Weights of a small transformer language model.
Size: 11 layers, 1 head of 64, MLP 192 SwiGLU, vocabulary 2048.
Architecture: RMSNorm before each block, rotary positions, no biases in attention or MLP, untied embeddings.
Training: a variant of SOAP for these matrices, 100M tokens, 3052 steps.
Each number is 200 + 40 x the weight over its row's rms, rounded and kept within 0 to 999. Layers, rows and columns count from 0. The size before them is the row's rms in percent of the matrix's.

# layer 7 MLP up, 192x64, rms 0.247, rows 135-171, columns 0-63
118,278,234,171,193,226,268,228,260,282,224,218,161,186,214,247,248,173,185,128,169,208,147,263,186,191,205,169,204,172,228,229,207,162,215,182,226,122,169,207,171,131,217,200,208,220,222,183,110,181,182,168,265,248,259,165,135,167,209,275,217,160,208,156,212
106,207,207,143,154,145,181,219,207,241,212,173,205,216,215,157,257,236,104,116,185,160,161,174,212,188,262,244,233,247,222,194,286,252,261,257,185,231,157,212,180,154,197,185,209,269,193,176,206,190,223,175,143,143,249,286,215,226,166,158,206,221,182,226,151
098,199,199,121,208,176,240,209,146,260,146,176,174,250,277,138,160,254,148,211,174,136,182,170,240,261,235,277,163,197,273,204,213,246,252,181,255,186,170,172,180,201,177,259,185,205,225,196,263,163,188,194,182,218,184,214,249,175,216,148,179,260,150,195,261
095,131,190,163,184,291,174,168,209,274,180,188,104,186,152,189,200,206,131,256,193,182,261,231,216,252,135,253,236,215,195,133,215,215,173,146,197,209,182,145,198,207,166,191,228,243,165,167,152,137,237,203,139,175,230,214,198,203,178,180,206,166,102,192,219
101,203,184,158,163,175,234,178,270,258,227,179,102,196,140,91,196,170,211,152,237,179,197,154,142,204,203,188,259,189,214,182,208,166,191,256,197,197,165,192,235,158,202,257,154,237,293,159,231,188,141,213,163,178,175,134,258,200,194,218,210,252,204,168,150
096,215,211,202,255,142,119,147,216,277,203,117,226,206,185,251,170,224,179,174,167,228,186,215,120,158,131,242,155,266,240,171,196,224,194,154,202,165,165,240,220,170,209,234,159,197,161,178,192,111,191,286,200,228,151,206,287,200,214,192,169,181,207,183,193
105,252,177,203,168,177,210,170,210,215,190,230,237,198,99,181,228,168,206,249,101,216,245,137,213,213,117,158,146,228,222,143,273,240,167,217,219,219,206,203,199,282,174,209,238,157,257,212,126,184,180,203,215,269,239,204,139,140,206,223,193,210,165,192,240
098,190,222,194,147,271,179,198,232,221,226,263,230,255,232,145,142,154,153,203,204,245,237,218,194,130,241,280,190,235,110,215,203,188,201,209,200,169,208,265,175,216,218,265,161,203,203,230,200,196,193,137,172,265,167,228,146,278,122,193,201,228,132,229,202
100,261,205,188,189,234,248,301,187,282,190,203,204,201,159,180,243,224,245,200,167,180,158,144,177,222,252,168,161,238,167,175,209,129,170,215,194,138,195,267,167,253,258,93,191,234,170,175,178,157,147,202,246,133,208,184,247,219,160,156,195,200,234,190,207
101,240,182,158,111,251,217,160,214,197,249,132,158,234,266,195,168,236,207,179,162,176,171,160,160,180,175,239,109,207,240,246,206,193,266,212,160,131,210,202,270,208,188,159,212,199,197,236,269,136,235,202,259,154,181,212,168,161,229,220,194,218,223,110,182
100,280,143,210,210,265,303,231,225,226,196,271,200,231,182,136,163,198,140,217,171,123,163,200,216,170,249,170,237,201,179,275,184,146,140,220,213,99,187,207,177,167,179,172,184,215,134,232,179,214,200,249,201,172,201,163,207,244,198,225,239,171,223,183,247
102,200,223,218,248,151,207,175,230,226,150,192,166,251,112,215,190,210,277,286,205,273,230,161,213,211,208,208,180,162,168,168,238,225,225,153,214,257,196,216,187,173,181,233,166,190,156,225,161,103,184,210,237,184,161,280,234,180,150,166,122,138,240,228,242
111,143,216,239,222,180,190,159,192,248,186,154,145,109,235,142,222,192,210,223,160,198,251,203,237,247,197,146,238,135,192,206,246,178,199,212,208,150,170,202,190,186,117,208,230,151,138,176,197,151,227,258,307,260,218,154,187,143,217,244,153,171,212,230,240
096,218,196,266,248,168,218,233,220,215,225,206,287,212,155,179,265,235,178,252,187,244,178,182,168,215,291,119,176,126,206,210,189,201,194,198,201,235,243,130,164,229,194,198,242,225,240,209,258,149,149,249,195,288,184,151,194,163,150,181,154,211,152,148,214
095,175,281,188,175,225,199,173,147,216,251,127,231,192,175,169,246,206,143,161,267,178,155,305,227,263,201,197,285,183,268,132,204,294,202,187,225,226,240,192,251,234,183,191,143,210,206,226,256,216,155,197,224,225,203,180,206,199,225,198,223,248,219,182,160
087,210,150,220,244,190,226,182,162,256,219,188,237,142,219,121,179,196,199,205,233,256,167,289,168,209,221,151,190,198,171,182,218,242,188,196,324,216,179,218,270,149,142,170,165,266,193,210,216,149,210,230,185,202,225,198,270,218,120,258,190,199,165,195,140
082,230,203,245,230,206,143,215,301,222,244,167,194,175,255,188,231,188,219,214,206,196,186,240,173,229,230,142,203,185,255,120,146,198,170,160,200,273,189,216,228,175,150,150,185,284,231,163,241,294,220,185,207,245,205,128,250,136,192,207,164,235,185,250,233
095,225,214,273,147,230,158,216,205,256,189,221,242,158,219,201,184,207,183,183,200,164,163,194,195,266,210,296,163,191,134,147,198,217,203,167,229,178,257,194,94,220,162,201,266,190,156,255,218,164,197,137,199,219,197,121,125,262,236,245,207,220,239,229,225
092,262,188,287,216,187,268,167,182,162,211,270,154,223,213,150,181,170,215,159,188,196,167,151,180,185,187,147,163,251,181,195,311,175,152,250,221,224,214,254,231,229,249,172,143,199,136,195,199,195,214,202,210,268,270,225,229,190,218,139,218,266,230,239,233
071,216,197,186,147,176,157,180,192,165,178,140,241,198,258,240,179,218,223,283,133,170,184,219,161,237,163,223,155,145,223,220,191,207,178,205,174,210,212,220,193,150,269,186,165,150,223,206,265,101,160,147,217,184,116,224,176,195,129,227,208,149,187,197,102
106,252,261,172,199,225,184,232,116,98,282,216,216,178,199,192,250,206,174,178,211,196,165,213,208,118,218,203,178,184,224,142,227,188,203,247,207,206,196,235,306,151,262,184,221,171,146,269,174,140,261,211,180,213,228,203,243,236,149,242,197,175,243,192,220
110,146,201,190,161,220,233,152,209,206,241,155,188,207,199,178,235,167,273,263,226,235,268,225,161,84,223,184,254,166,140,204,117,176,191,182,174,234,222,193,235,202,223,225,192,180,246,214,176,168,217,203,234,117,219,254,277,199,232,124,138,183,171,221,221
083,233,136,153,201,137,207,208,202,217,295,209,120,109,263,235,171,184,168,203,226,201,223,159,263,239,237,202,258,147,160,149,202,218,177,176,152,257,198,232,180,205,214,172,198,216,262,216,190,262,240,207,253,119,185,207,201,227,191,149,279,192,186,206,213
107,158,199,133,261,174,189,133,197,252,241,221,186,218,297,162,215,223,118,175,186,264,191,260,232,237,215,203,197,164,104,245,217,218,224,164,197,211,178,240,262,136,245,153,147,245,179,249,259,203,181,209,129,177,198,243,162,186,233,199,232,190,212,206,192
098,224,181,230,199,186,258,196,208,216,264,187,224,224,205,133,218,216,202,182,255,198,153,165,207,155,195,178,141,204,133,122,215,214,168,167,184,231,123,228,172,141,198,187,234,214,227,270,221,238,189,255,171,159,267,134,216,311,166,257,145,205,210,140,174
099,236,240,137,193,174,166,203,192,143,123,201,209,217,259,284,203,215,157,165,210,146,143,231,206,230,117,221,188,181,211,243,126,252,168,193,214,236,141,190,162,135,206,179,221,211,161,224,127,237,258,197,195,218,178,224,194,178,207,136,130,144,262,219,174
107,196,184,155,158,206,230,168,203,182,183,113,218,192,171,168,236,105,239,176,347,171,190,234,231,214,182,224,160,243,158,217,212,169,239,182,168,236,226,126,216,181,267,200,205,250,209,251,250,234,231,204,208,194,190,188,208,178,267,197,275,254,189,238,216
103,122,199,167,257,216,190,202,253,176,188,105,134,153,187,190,141,172,177,216,159,239,212,142,236,218,192,205,188,214,178,218,204,208,232,233,239,287,249,170,250,183,231,245,265,157,140,167,207,183,136,155,195,215,201,168,188,116,245,230,197,116,213,182,169
099,157,241,270,215,193,168,162,184,249,186,266,198,250,217,200,157,256,210,178,131,207,215,216,247,215,158,147,193,165,219,154,214,211,210,224,164,179,192,139,156,234,158,209,183,214,146,187,231,137,200,116,198,222,119,224,158,277,183,116,217,256,259,155,170
106,200,161,192,265,229,200,207,176,202,177,133,227,192,117,263,244,236,238,215,216,289,153,197,171,220,201,122,180,218,223,171,246,191,192,173,225,205,108,183,198,193,239,168,191,206,248,316,135,213,168,186,214,117,196,292,185,194,228,189,216,193,203,196,189
093,187,93,232,208,223,220,168,218,60,198,262,212,183,203,201,181,146,194,269,207,136,221,187,218,191,239,131,205,181,177,204,183,203,215,226,178,147,166,255,205,272,175,185,201,229,244,220,194,122,205,256,196,267,243,200,251,140,188,188,198,181,154,212,179
095,205,255,198,235,270,195,246,194,191,167,176,194,210,206,254,247,246,184,129,206,322,283,193,168,234,149,199,104,207,181,185,159,182,229,181,207,208,194,219,194,264,238,179,177,236,152,296,222,154,114,147,224,202,216,226,224,217,182,192,231,186,204,206,219
101,201,201,221,162,106,181,190,194,144,158,140,192,153,149,197,230,212,232,177,247,184,215,142,277,199,211,212,263,181,236,177,213,158,174,178,202,208,162,219,218,210,130,183,271,165,178,215,164,214,230,206,181,148,215,94,284,238,202,226,156,165,221,289,163
099,200,150,239,248,205,142,153,237,263,146,126,158,203,205,191,200,196,255,134,207,223,225,174,184,147,189,154,166,200,201,183,216,224,150,147,275,189,240,163,230,149,192,184,232,168,164,173,244,215,251,181,189,150,146,176,201,198,183,129,124,308,242,227,193
089,197,214,182,228,229,225,154,283,163,168,221,201,239,218,124,182,169,231,223,231,152,257,165,91,197,207,214,179,164,186,183,174,248,210,209,221,190,314,221,170,204,189,128,262,190,200,224,207,197,260,234,189,229,152,184,212,251,252,265,231,167,197,144,267
102,162,205,205,160,184,216,128,208,237,196,160,241,142,217,173,191,228,238,152,175,137,178,175,289,187,241,254,213,214,222,207,204,108,165,230,190,188,146,240,206,140,181,180,189,141,187,241,179,191,247,247,205,264,131,155,239,130,184,223,205,181,184,213,308
099,161,200,166,205,192,254,211,231,191,263,239,152,212,171,168,187,269,175,264,179,146,244,264,193,186,234,188,241,223,225,272,196,222,184,154,149,214,105,171,133,265,233,188,186,291,210,237,236,176,251,194,142,222,242,185,214,221,249,193,138,208,194,143,165
# layer 7 MLP down (transposed), 192x64, rms 0.272, rows 135-170, columns 0-63
115,169,238,176,135,212,180,163,184,243,166,254,195,223,185,160,249,157,243,179,174,183,181,243,221,215,209,125,172,187,220,154,230,257,198,244,181,234,216,199,193,148,213,198,189,197,192,240,304,232,155,216,184,129,248,167,318,198,116,227,265,210,256,181,192
107,261,206,164,116,131,181,148,194,223,178,136,222,209,172,193,278,269,83,247,197,201,179,187,267,216,161,217,175,216,251,119,243,238,193,199,223,225,229,209,192,152,228,223,187,179,202,158,229,205,193,239,153,228,204,148,189,113,213,217,185,189,158,159,191
102,200,289,134,223,170,179,227,207,135,129,226,192,176,202,140,185,255,211,243,191,143,204,232,310,230,257,256,186,205,173,202,129,229,220,260,183,192,193,156,155,147,283,205,146,230,192,215,250,223,202,229,174,192,187,232,233,136,204,174,223,239,170,176,186
100,73,183,205,141,221,191,221,183,173,243,207,174,203,212,222,242,209,205,285,131,192,227,253,253,191,257,185,206,261,212,135,189,225,183,167,157,222,182,140,214,256,243,175,221,218,189,197,164,234,168,178,246,154,143,241,250,187,147,253,183,136,176,204,264
098,216,212,159,271,167,161,230,209,142,208,169,232,214,289,196,225,155,255,163,202,204,212,240,134,180,152,181,126,202,247,212,247,192,229,204,161,240,192,82,205,269,238,167,271,215,254,182,175,220,178,259,168,198,247,179,167,226,248,154,233,240,222,197,189
091,119,167,138,237,166,194,254,225,200,250,227,189,212,196,180,198,169,206,210,174,248,265,214,265,246,205,197,214,212,203,239,148,178,148,196,252,186,160,209,247,267,219,185,178,134,161,194,173,335,154,203,230,208,262,236,165,233,154,238,145,192,234,165,162
103,122,214,138,202,159,229,218,156,197,254,271,214,156,188,284,264,234,223,237,165,156,194,184,263,213,228,202,232,155,162,178,204,173,136,111,173,216,191,186,209,228,224,179,232,191,190,194,229,234,130,114,208,178,250,263,176,207,212,260,213,213,220,214,122
098,192,180,217,201,179,182,276,300,192,152,192,298,226,218,218,182,161,229,179,166,256,141,237,170,194,236,242,165,184,168,189,138,223,184,289,195,233,190,239,151,178,240,186,222,193,259,212,216,243,154,200,251,148,169,198,168,224,116,225,254,244,258,228,186
101,151,201,227,167,203,201,180,170,249,168,231,222,219,172,162,191,187,164,197,229,191,79,184,254,150,227,222,267,194,276,147,224,142,203,143,201,209,153,228,255,172,246,147,175,325,247,194,181,227,163,201,218,190,179,241,155,224,167,165,246,161,177,180,185
099,195,170,306,231,139,242,239,221,217,203,168,246,271,256,151,189,216,168,201,204,201,186,163,183,144,234,273,191,191,173,324,222,159,254,204,199,163,221,217,228,180,177,188,150,150,162,162,190,152,244,170,168,257,171,176,146,206,270,190,197,163,200,170,218
095,159,181,172,189,153,182,227,252,161,212,222,182,208,247,122,204,231,221,156,226,206,129,169,239,96,198,259,181,140,199,270,124,161,234,231,243,244,170,178,231,180,215,161,173,198,244,191,170,142,275,216,173,216,216,196,176,130,252,176,133,164,178,209,170
104,237,185,251,155,183,226,157,187,191,248,248,173,157,242,170,128,149,218,171,226,116,122,208,212,190,161,204,213,143,179,153,209,212,133,278,232,270,169,206,222,213,151,189,239,228,214,233,204,241,229,203,242,277,194,225,217,234,274,193,156,138,173,145,222
112,206,195,187,143,177,215,283,143,209,223,235,292,313,119,177,229,254,236,115,169,230,185,206,241,210,194,170,198,179,206,184,230,160,243,156,242,278,172,186,202,205,211,167,194,240,194,171,240,149,219,230,173,228,246,248,167,185,261,162,202,188,220,201,254
097,137,161,180,207,170,257,220,225,208,234,250,250,229,158,194,179,199,193,245,178,122,232,279,156,122,221,143,165,220,201,229,246,197,261,205,263,240,211,194,132,229,179,250,220,146,170,250,212,182,254,226,188,224,209,133,213,213,171,163,91,168,189,199,210
090,144,174,184,216,168,225,262,126,123,150,134,207,152,172,190,250,166,195,166,257,182,199,150,146,152,185,175,157,198,199,216,204,186,200,197,157,203,252,245,233,216,181,203,196,289,156,180,201,210,128,115,183,180,173,264,156,175,226,177,203,219,208,274,274
095,206,280,246,118,196,163,143,204,142,231,171,248,213,170,242,225,300,124,185,185,180,174,248,172,257,144,124,213,185,272,163,216,198,221,194,183,219,256,236,209,193,163,246,198,229,235,255,145,190,195,157,209,217,227,189,179,188,241,210,182,173,179,197,287
088,140,188,238,187,173,216,228,301,201,279,243,206,126,239,233,151,190,171,173,191,229,216,188,187,211,214,136,154,167,125,196,189,228,129,176,233,213,143,140,197,200,225,223,181,185,219,159,178,212,178,180,208,210,129,178,151,152,203,99,232,153,196,262,249
095,202,139,249,217,132,168,170,167,150,204,181,95,98,154,238,187,198,267,236,161,174,175,187,227,198,188,155,230,181,177,158,219,152,151,284,249,176,213,129,152,200,228,211,182,254,181,170,220,255,205,229,245,187,223,172,181,218,169,270,187,211,220,212,159
093,178,241,205,232,177,207,126,212,211,140,168,209,157,201,218,249,229,240,212,200,244,162,183,219,118,134,269,197,240,246,176,232,210,235,155,268,181,252,260,272,190,233,143,178,204,193,155,185,218,233,213,146,150,204,209,135,218,166,277,211,194,270,197,131
079,162,219,200,218,157,208,240,149,172,184,234,226,175,212,188,198,166,196,217,228,183,191,176,223,153,261,130,176,222,186,211,225,167,186,289,202,193,185,184,227,182,221,223,197,151,238,205,256,0,210,199,203,142,198,187,167,187,136,181,202,237,176,246,205
105,225,144,169,271,176,187,203,265,117,227,204,230,176,179,223,262,213,197,193,128,238,201,192,200,199,106,175,209,163,183,261,183,252,237,229,205,222,235,168,201,199,249,220,210,156,220,269,262,324,169,245,183,258,204,211,177,228,211,174,186,201,231,265,213
105,181,157,280,231,155,256,208,210,202,192,177,202,215,256,95,153,230,153,194,193,184,232,245,207,320,217,193,202,207,194,157,240,242,238,199,212,127,202,139,220,107,160,174,169,189,207,220,204,183,232,190,191,245,249,238,163,150,219,203,209,234,227,216,280
093,121,221,224,241,219,179,189,207,248,167,157,185,203,181,244,203,144,182,251,196,180,242,228,152,210,108,178,186,182,156,170,205,193,166,200,166,246,203,146,185,225,251,210,132,231,164,184,208,303,208,164,186,201,273,184,197,191,254,152,70,179,156,206,176
105,226,210,205,183,166,190,152,211,183,249,248,195,206,185,203,198,206,167,216,218,130,172,204,230,112,250,187,146,243,128,215,245,279,202,194,149,180,227,151,214,231,156,181,217,165,231,174,183,184,214,160,194,173,198,235,270,292,109,208,189,181,183,315,153
102,180,162,211,221,270,220,175,114,180,220,186,260,187,150,185,154,260,181,202,174,238,235,246,195,258,193,207,247,229,102,275,176,245,228,181,240,223,94,172,234,183,213,236,221,177,162,252,206,241,226,206,173,186,173,164,195,247,195,236,237,201,124,250,161
098,203,266,223,147,170,163,242,205,160,191,204,203,181,228,175,222,174,176,131,188,149,191,227,133,188,287,211,93,213,274,194,168,181,250,178,147,248,144,183,218,218,255,131,252,190,228,124,144,187,151,211,207,200,181,164,232,210,174,140,212,226,251,191,221
105,272,270,186,164,175,205,303,222,196,170,167,186,233,159,205,184,214,201,223,172,258,138,185,191,193,265,158,188,246,295,169,198,224,173,221,173,139,250,235,305,208,215,232,210,225,144,268,253,199,202,198,207,182,185,207,161,147,128,203,233,210,198,159,210
097,204,246,183,165,113,225,180,198,161,99,237,179,193,120,220,212,200,210,166,264,218,221,177,171,188,197,144,163,155,237,233,178,222,207,185,189,117,278,270,194,149,223,218,210,236,223,169,184,281,274,183,252,177,249,152,185,203,181,240,215,219,243,153,202
094,192,210,207,161,168,158,249,263,178,206,200,146,175,148,296,212,175,287,247,153,199,137,228,228,214,213,97,213,193,220,177,209,211,189,185,186,214,232,146,178,208,182,194,267,237,279,285,194,229,177,295,201,188,230,208,184,147,209,171,196,249,220,210,165
107,230,205,217,123,188,186,190,250,224,191,232,225,201,200,231,245,148,172,172,205,172,152,199,204,203,184,261,171,203,138,272,229,194,214,189,148,208,249,229,192,101,193,129,160,204,228,194,205,263,233,239,165,206,186,138,195,294,265,273,171,274,154,226,161
094,207,144,144,186,212,179,174,249,168,228,209,285,182,220,268,246,166,226,201,216,134,193,223,210,244,146,247,116,202,165,203,193,174,181,203,177,182,226,138,246,226,233,143,236,219,177,195,137,206,201,239,208,134,126,232,112,229,177,209,195,107,223,235,164
094,183,186,260,129,172,165,183,219,290,273,237,200,210,149,220,231,164,200,161,185,173,163,265,198,215,186,203,214,124,168,191,204,168,151,135,204,255,242,277,179,169,94,186,145,178,175,172,188,156,267,233,205,145,235,163,213,186,151,178,169,189,189,169,211
099,156,195,240,251,163,152,212,91,98,273,150,189,158,238,193,212,197,206,276,164,208,223,231,203,174,218,239,156,225,153,215,229,242,162,203,260,214,152,235,241,208,164,155,187,212,184,225,162,223,150,197,173,216,180,209,189,172,210,113,203,117,229,248,208
100,209,289,265,193,227,129,139,273,143,193,192,155,150,257,168,198,200,222,193,214,158,175,209,189,191,241,235,250,203,189,143,266,249,201,218,157,168,154,228,153,237,223,198,190,219,223,193,334,131,183,178,217,179,205,205,214,190,212,213,240,250,178,224,252
098,260,167,201,266,181,221,136,163,234,214,143,182,252,193,229,249,209,210,261,207,162,208,236,196,172,204,188,198,170,233,241,237,308,197,169,227,152,102,197,171,226,236,153,232,160,155,238,131,239,220,118,208,248,170,217,188,184,148,180,206,142,226,175,243
113,253,238,174,171,247,145,210,211,229,185,170,165,256,153,185,205,209,213,206,229,257,189,299,211,167,157,197,159,195,243,185,250,207,276,159,300,227,188,193,254,270,223,183,180,146,162,203,202,212,176,156,205,161,97,183,238,234,238,217,203,155,210,129,224
# layer 7 MLP gate, 192x64, rms 0.242, rows 136-171, columns 0-63
096,239,227,242,232,114,143,190,156,213,219,166,259,223,208,209,228,223,249,204,264,140,138,143,176,197,263,128,164,199,233,237,238,209,175,169,223,203,243,181,257,179,218,204,134,193,118,191,208,194,221,176,161,188,163,192,275,204,147,268,185,174,231,265,250
093,198,287,217,164,263,244,230,257,212,236,231,257,230,289,155,175,209,235,184,240,207,206,275,188,116,141,200,132,184,128,171,206,173,189,199,207,157,213,191,189,191,245,270,227,284,206,204,203,225,176,218,193,179,186,236,204,216,160,161,208,246,269,193,261
098,192,232,208,225,225,175,247,156,197,216,151,235,184,135,232,176,173,230,193,230,137,207,206,174,221,118,229,231,188,222,185,228,266,217,219,293,156,183,150,265,207,107,225,163,161,212,263,164,172,248,253,230,278,221,256,182,141,181,248,182,246,239,201,181
103,168,140,271,140,192,202,243,145,228,183,216,208,200,196,97,147,222,181,180,194,277,256,219,192,202,207,199,236,175,180,194,215,194,128,229,173,275,189,200,175,164,183,178,146,233,229,137,239,184,269,166,180,198,216,171,159,226,203,82,232,224,227,136,208
099,177,204,232,240,113,159,152,222,234,244,131,204,213,181,169,140,221,205,263,250,275,240,199,252,222,186,187,211,232,216,261,199,178,228,164,184,232,193,215,289,219,196,201,115,221,211,225,150,273,126,169,271,213,177,241,170,167,192,126,186,179,200,196,178
108,255,235,253,214,239,187,217,193,184,176,224,192,174,282,178,242,207,156,217,305,165,171,115,189,209,179,236,164,216,211,164,128,215,214,202,160,188,140,202,122,219,110,221,196,257,172,202,186,131,188,257,173,240,181,166,189,276,183,222,198,194,170,132,197
100,224,250,214,204,223,196,121,284,162,126,185,222,215,170,226,134,249,196,237,243,214,197,166,302,190,165,216,284,229,116,177,236,255,256,187,173,199,254,235,180,169,209,173,169,214,241,234,153,132,168,170,203,128,185,164,200,223,190,193,200,197,170,235,187
109,161,145,168,168,153,210,203,232,174,186,258,227,247,234,207,127,203,286,296,271,196,254,216,226,197,171,171,236,157,256,143,234,205,229,155,217,239,181,208,202,255,196,198,200,175,231,148,152,206,193,204,159,124,275,197,173,209,239,193,295,201,200,163,194
108,276,207,225,183,159,261,248,261,237,165,230,169,183,263,200,152,294,221,232,231,154,161,257,153,184,260,185,214,164,218,241,226,136,183,178,190,168,209,203,209,168,139,198,187,142,185,135,208,179,189,153,254,226,211,194,129,268,228,191,155,193,278,220,196
099,146,116,273,188,196,121,211,248,211,219,202,228,194,205,313,201,235,226,214,141,197,219,227,189,183,244,248,244,181,167,191,207,222,181,173,274,240,164,212,187,231,170,210,210,251,197,168,196,156,244,286,208,151,267,265,168,174,117,172,182,206,184,172,188
094,244,200,261,214,170,178,187,217,209,102,235,242,173,214,152,246,153,173,227,209,223,218,130,215,241,121,194,160,217,192,166,164,174,189,119,225,223,224,166,219,214,175,142,157,137,150,145,135,180,205,169,194,181,201,238,145,265,182,114,262,234,225,215,206
104,210,233,235,212,199,170,219,197,148,175,205,198,176,212,226,150,233,225,247,237,169,219,239,162,206,109,168,242,157,216,139,227,151,224,171,221,212,147,216,274,155,188,221,189,189,270,155,173,211,157,110,103,242,190,207,141,208,90,212,229,173,235,174,203
097,205,231,220,175,161,216,177,159,184,251,166,266,175,178,189,212,337,141,308,211,157,191,158,218,190,238,194,208,234,185,150,144,203,201,191,201,218,136,175,173,197,237,174,188,139,242,230,218,145,141,175,160,168,286,187,184,241,165,164,214,206,252,211,226
105,268,208,210,174,126,184,194,176,174,178,205,198,214,151,156,201,306,279,207,253,209,226,124,207,171,220,204,201,219,171,245,216,183,102,171,147,211,242,253,191,227,174,173,179,148,120,212,284,205,226,259,199,184,176,253,230,143,170,206,200,185,203,248,170
092,145,231,201,217,182,282,145,204,243,240,194,156,223,214,212,223,233,157,178,227,195,156,254,205,219,253,83,207,212,271,145,208,199,178,186,184,212,195,221,207,227,187,208,204,123,263,188,173,242,149,205,141,247,221,226,271,152,117,222,118,184,182,196,177
082,203,181,142,187,257,259,216,206,189,223,167,157,223,199,254,160,254,272,210,206,227,159,151,216,173,312,153,214,194,173,188,175,122,140,171,262,152,165,207,167,218,187,161,196,154,238,193,177,303,123,200,214,187,210,187,163,161,196,144,191,169,251,208,211
107,225,221,174,164,218,212,234,210,203,194,223,155,232,231,214,238,248,236,227,209,245,147,188,243,185,154,197,241,257,254,207,236,122,172,172,231,131,145,147,281,256,211,208,171,280,197,209,157,248,116,193,169,233,216,216,238,247,150,196,233,147,286,179,219
103,155,139,262,166,148,164,154,308,220,202,163,245,223,219,116,159,152,291,167,246,215,134,201,211,212,220,218,246,162,248,199,192,122,224,182,218,289,171,204,234,230,163,241,224,235,187,186,227,204,174,158,214,160,158,200,168,169,158,226,214,198,185,216,193
090,185,222,185,258,286,256,276,219,271,214,165,200,190,151,193,308,231,195,149,184,214,130,161,176,170,191,249,191,188,209,204,190,178,187,227,257,224,182,223,202,186,182,240,220,188,159,240,179,297,205,267,218,205,171,227,228,124,168,267,261,228,222,225,215
098,216,219,239,198,199,155,168,214,147,239,242,230,159,203,160,181,178,264,163,290,170,216,248,205,173,224,287,157,193,238,172,223,181,168,219,220,195,203,265,258,195,148,117,179,227,183,240,256,158,270,231,185,182,253,276,198,141,221,243,192,172,276,184,223
110,171,184,196,220,184,163,184,186,219,165,169,156,149,269,164,225,178,195,215,253,172,162,255,152,251,212,245,254,185,100,193,142,240,190,214,165,250,188,208,242,117,137,176,117,202,198,221,192,210,230,245,158,150,162,210,156,175,203,281,152,143,164,169,218
101,219,163,299,203,224,241,236,277,171,187,189,236,199,112,203,172,176,232,170,197,170,185,193,186,208,174,174,222,262,186,275,158,174,187,125,273,215,255,228,278,221,178,150,269,180,219,196,176,238,216,227,199,196,139,204,208,176,151,264,229,195,238,175,274
092,211,169,208,223,99,226,216,231,280,171,176,126,160,170,230,238,207,256,153,232,173,192,208,170,195,240,166,108,201,207,235,202,228,237,267,180,279,187,200,206,204,201,161,266,182,200,184,216,152,127,231,228,198,255,149,148,221,208,275,232,198,247,246,206
097,209,229,162,169,236,125,227,252,211,217,301,248,181,220,223,203,217,246,192,219,230,277,203,246,232,158,223,171,227,191,188,180,204,170,198,173,183,208,234,246,194,261,168,229,254,200,193,229,203,153,268,133,165,299,210,202,152,195,268,220,265,111,205,227
092,265,194,237,202,239,215,259,219,238,187,230,167,214,214,144,192,217,169,197,176,231,160,146,282,163,148,223,265,227,218,182,224,219,171,168,259,199,84,263,203,155,132,185,195,191,236,296,191,244,198,222,195,201,232,224,256,227,187,199,202,194,123,221,135
098,240,129,209,263,262,218,200,135,187,181,283,144,197,271,133,228,197,201,248,230,192,178,215,255,151,199,173,201,251,197,136,195,187,215,224,196,201,213,185,208,288,165,160,192,242,188,200,186,152,164,144,216,167,264,201,200,165,113,170,186,141,245,155,240
110,226,197,189,139,187,188,205,195,136,181,214,246,298,239,232,157,137,210,174,258,157,227,191,263,232,200,176,197,248,183,149,152,153,276,153,254,212,184,139,258,154,208,123,231,249,200,223,233,240,221,186,214,180,238,263,193,208,155,212,254,221,230,135,196
103,145,215,181,122,202,226,223,151,187,287,221,202,242,214,254,280,191,223,218,247,234,205,261,149,204,198,189,241,163,190,183,169,192,195,206,227,225,134,186,252,118,185,270,201,245,276,243,141,255,184,284,126,214,203,184,183,203,190,168,175,232,173,182,212
109,199,187,149,232,200,240,181,165,190,142,205,134,216,195,168,220,290,258,158,282,201,177,168,193,222,224,165,162,205,232,208,231,239,196,147,125,231,243,212,189,225,188,145,224,283,232,247,243,167,207,242,177,211,240,231,244,162,207,189,247,273,297,148,195
096,191,232,258,158,197,157,211,175,181,133,186,150,197,193,200,202,236,276,223,219,101,247,173,159,224,160,190,179,231,162,167,241,233,184,191,209,248,182,271,148,153,198,204,297,120,204,229,143,233,157,205,183,270,175,134,198,207,205,237,168,233,152,161,232
093,147,245,195,125,179,133,204,245,168,260,276,208,180,202,131,254,140,196,185,258,162,195,264,232,187,167,198,174,182,266,235,148,224,195,152,187,260,245,237,178,181,196,203,160,172,220,231,214,234,162,193,213,200,200,159,215,234,275,175,269,119,205,144,224
095,241,260,177,177,210,255,241,213,267,234,237,257,251,249,231,248,225,207,232,173,187,159,228,165,126,156,220,158,244,163,157,141,174,187,285,213,244,282,159,201,195,204,179,117,227,185,201,159,225,171,175,242,198,188,277,169,204,217,177,240,181,240,140,173
105,168,219,190,255,213,163,123,223,205,153,95,76,229,151,220,213,259,184,244,164,235,223,205,163,168,205,227,260,195,210,211,227,184,128,195,252,223,221,178,182,165,219,242,187,151,241,203,212,201,194,241,184,232,208,276,208,189,116,234,255,192,241,164,196
086,205,236,211,183,193,124,182,218,322,177,193,155,171,178,123,224,142,224,232,271,229,198,156,186,153,180,301,131,233,180,229,198,149,152,146,157,158,193,181,221,201,229,182,268,207,191,277,158,213,234,215,155,177,228,220,182,190,231,180,213,208,204,160,232
107,181,235,211,195,252,210,195,185,217,139,209,174,220,120,146,160,255,147,204,249,211,87,234,202,188,208,209,167,234,274,194,211,170,157,190,233,188,155,216,277,126,194,222,228,219,115,250,221,209,225,230,204,140,276,180,273,216,212,229,216,198,172,248,202
101,177,178,257,254,245,119,217,155,207,155,198,240,132,228,143,214,226,193,220,139,204,215,202,267,178,158,222,206,212,224,167,184,174,150,224,192,196,128,137,225,190,205,174,141,192,189,186,152,178,236,235,191,247,273,237,161,178,164,78,179,134,160,223,196